Each number is 128 + 32 x the weight over its row's rms, rounded and kept within 0 to 255. Layers, rows and columns count from 0. Numbers have three digits each. The size before them is the row's rms in percent of the matrix's.

# layer 2 MLP down, 384x1536, rms 0.0051, rows 363-383, columns 576-671
075:154145113129128151111147155148152140114195141135127148108129101161066063148128147172132144134112168111115148142113141112132108152171105116153108119136117126101086114145132121095111175122097144132064110100091166160082102096128039074124157073109107109148093092101156171072144100131144092134
111:130114136108159083147154168094096136156146107145156150076173071127137078163107133135160162157140134161129122181074158205166167127140101093154149113146135167156163107177214139114115171137122152153090136162133175155174092183192132109147147075133134144115170166089183124110112060126141131129
080:129140162193108079061101087057118103117135089127090076132080094154136151136166134146100115057145112130122097145125106110125091158075154130129094171109092078053131098118098053158150075123148076108104113125125105103068088151127160094176123144137121109151081110127121137096166143144121107117
117:104133092142165133136105132094137157098099116125123144121145132156132117115105147134158143111116118133130130109112141174138116145095153126127137126144130121150121111120190119127137145137173084128132128155126140126126166113111000103134151116132142141151178131099109181143168074148120153119
077:068135107142091115155076148161142124105096125131160141112129134196119101117115085142118120143107091115116090092154098126137149130081124142121146112133107134133188135154122150088090146107170113096155134108133138129101042084156122130088150101096124164161130122125130104128121204137147104160
077:140105169118118162126132165123089154140130141193207149129156158162107118090097143154097204120108170107075109091154163156115102139122099128145128043143141130086148098153168153172140148140143105123163111129040181163108196104134079136094161129171107093161118118100141131127059100179107091125
084:143082100214131105100121099135183078124161111079072106105085111162131124107120087059086106124124135097168140182061101155132167133179143113116152148131095116116130171133120152129128105083152170125077098158082030143154071132129144146141152103148105125102169151142129107076181080068128147167
098:094129150073104170138142083087090130064081135112132167073121103070090120154151110119119122130134100130091151155109128099157146084103077158156110184110111122116055154155139126100106112151127132154119045136156078108139065164131166076144131086145135113116126130090110106144090130126114178132
087:176172120090145198150149160103151116119139088127134106167134050087096150139174120105137149158135132123116148151110188084115092136151132101093115112166149133109158116107093137134170165126131054156141144077145160142132191088120093172110152143151142104128152107128135111119095003150160156132
083:101154108141098107207117079070124073090117134088090144073099118131056117132143128074090091083146120138146076182085124107134194122157130133122169093071097135078127139109114149109085118103148128132077119146092121128139093158116133149158183146148127117090136118096128120106097078134159114119
081:152156117121152122162154103153143129187134150128147155121147109109150103055081152152115128144105112094107115123120173135136166116143140116126119143196101157130105092124115103189116091087089071126129111142130151144074117153129195120129092098124174096154170097152107133104096030110079142086
241:138142142148153125154118127144124108133116150141136138146135136133144141123136131104136136150124135135131155133123126108140143136133130135158130146129139129150173165115142127139137127165135131135133129159152158119128175115127149147128142144126147132116163128124150146157174084131126135144
094:130133100141134087088108143103138112099148084109066096148122124140138089101131169086144120095140123096149126138097096098180117124180129139116143177130124125145050198076136132124099132114095108144081143087137102107151178048112047148174108169111082142082100172116094117155166205111138097149
088:124094111110073094110138149142110125137115147119143174112156096156084138162122149159147187160121133120128099110136147148112087154136182202165120117168124128073175099205122145138124143141138110107094125171104092148136139119090091141079180148134115133101146104083119166110160105128160097178
080:125074118134154096127139147157169115148178123102077147136123132075169107095116129174078126154115093121178144134139129157150100170121137088107072126118123094141151085131174160111142181092165137090180100109129093124121065145145099125134138133120143150115128129082171090126167164082142162166
098:071094138105097116168119130106116070119112126102051128118096131063152132095136107096091103085093118121116127131089143139099163162082133103120048111117129117064121133150095113114104105095120084120117067127090045122114078163139057115119149114134132134099169093158115120111084066103120134123
108:109108174159140107142135135128147105116109137101152138099098164132128132121116118122082101099104136137147111109130154148141144148147136166161136159100148130081137104147116148096093121122190109126160123151174102142173092111134000119139126138135152130121148142143136149126153149129131098142
114:135135159079109137141148143165180137113163140152129131170090175150105147125160171106139117141134133120137120105180128118113136172171140149122151114134150148105224107124089162078145165119126105128198158121144169129099184100154036171107102153135125160116120134114126123140189241155134107118
129:073150126130060118156082146080102125114103116146122133118107141103125126121126129141112123100111112150117102103102125144136142138100074136153119130165127104091078189139139128133135083118137089119106100079123144137151098107113000144133142135136126091144124098134134078134060136161148152116
119:098101109136134164133118167127112170143149130121157114095135129121104125132157101103156126125114146147105175105136116127105140130135071089149149114112128140149178113118131145148123120127142127145158104145146175115132167143112000112116124149131110110115149159103118116141126160109136134141
114:096098111110084171142141138100102143126147101122121114154101149120121151132099158128141119094142133107128099132147139137081112125102106116061142104118108124100129074121109155126113141128121116126134141108089119153106059138128255104107135126102123132118146133158123083103062148115174163168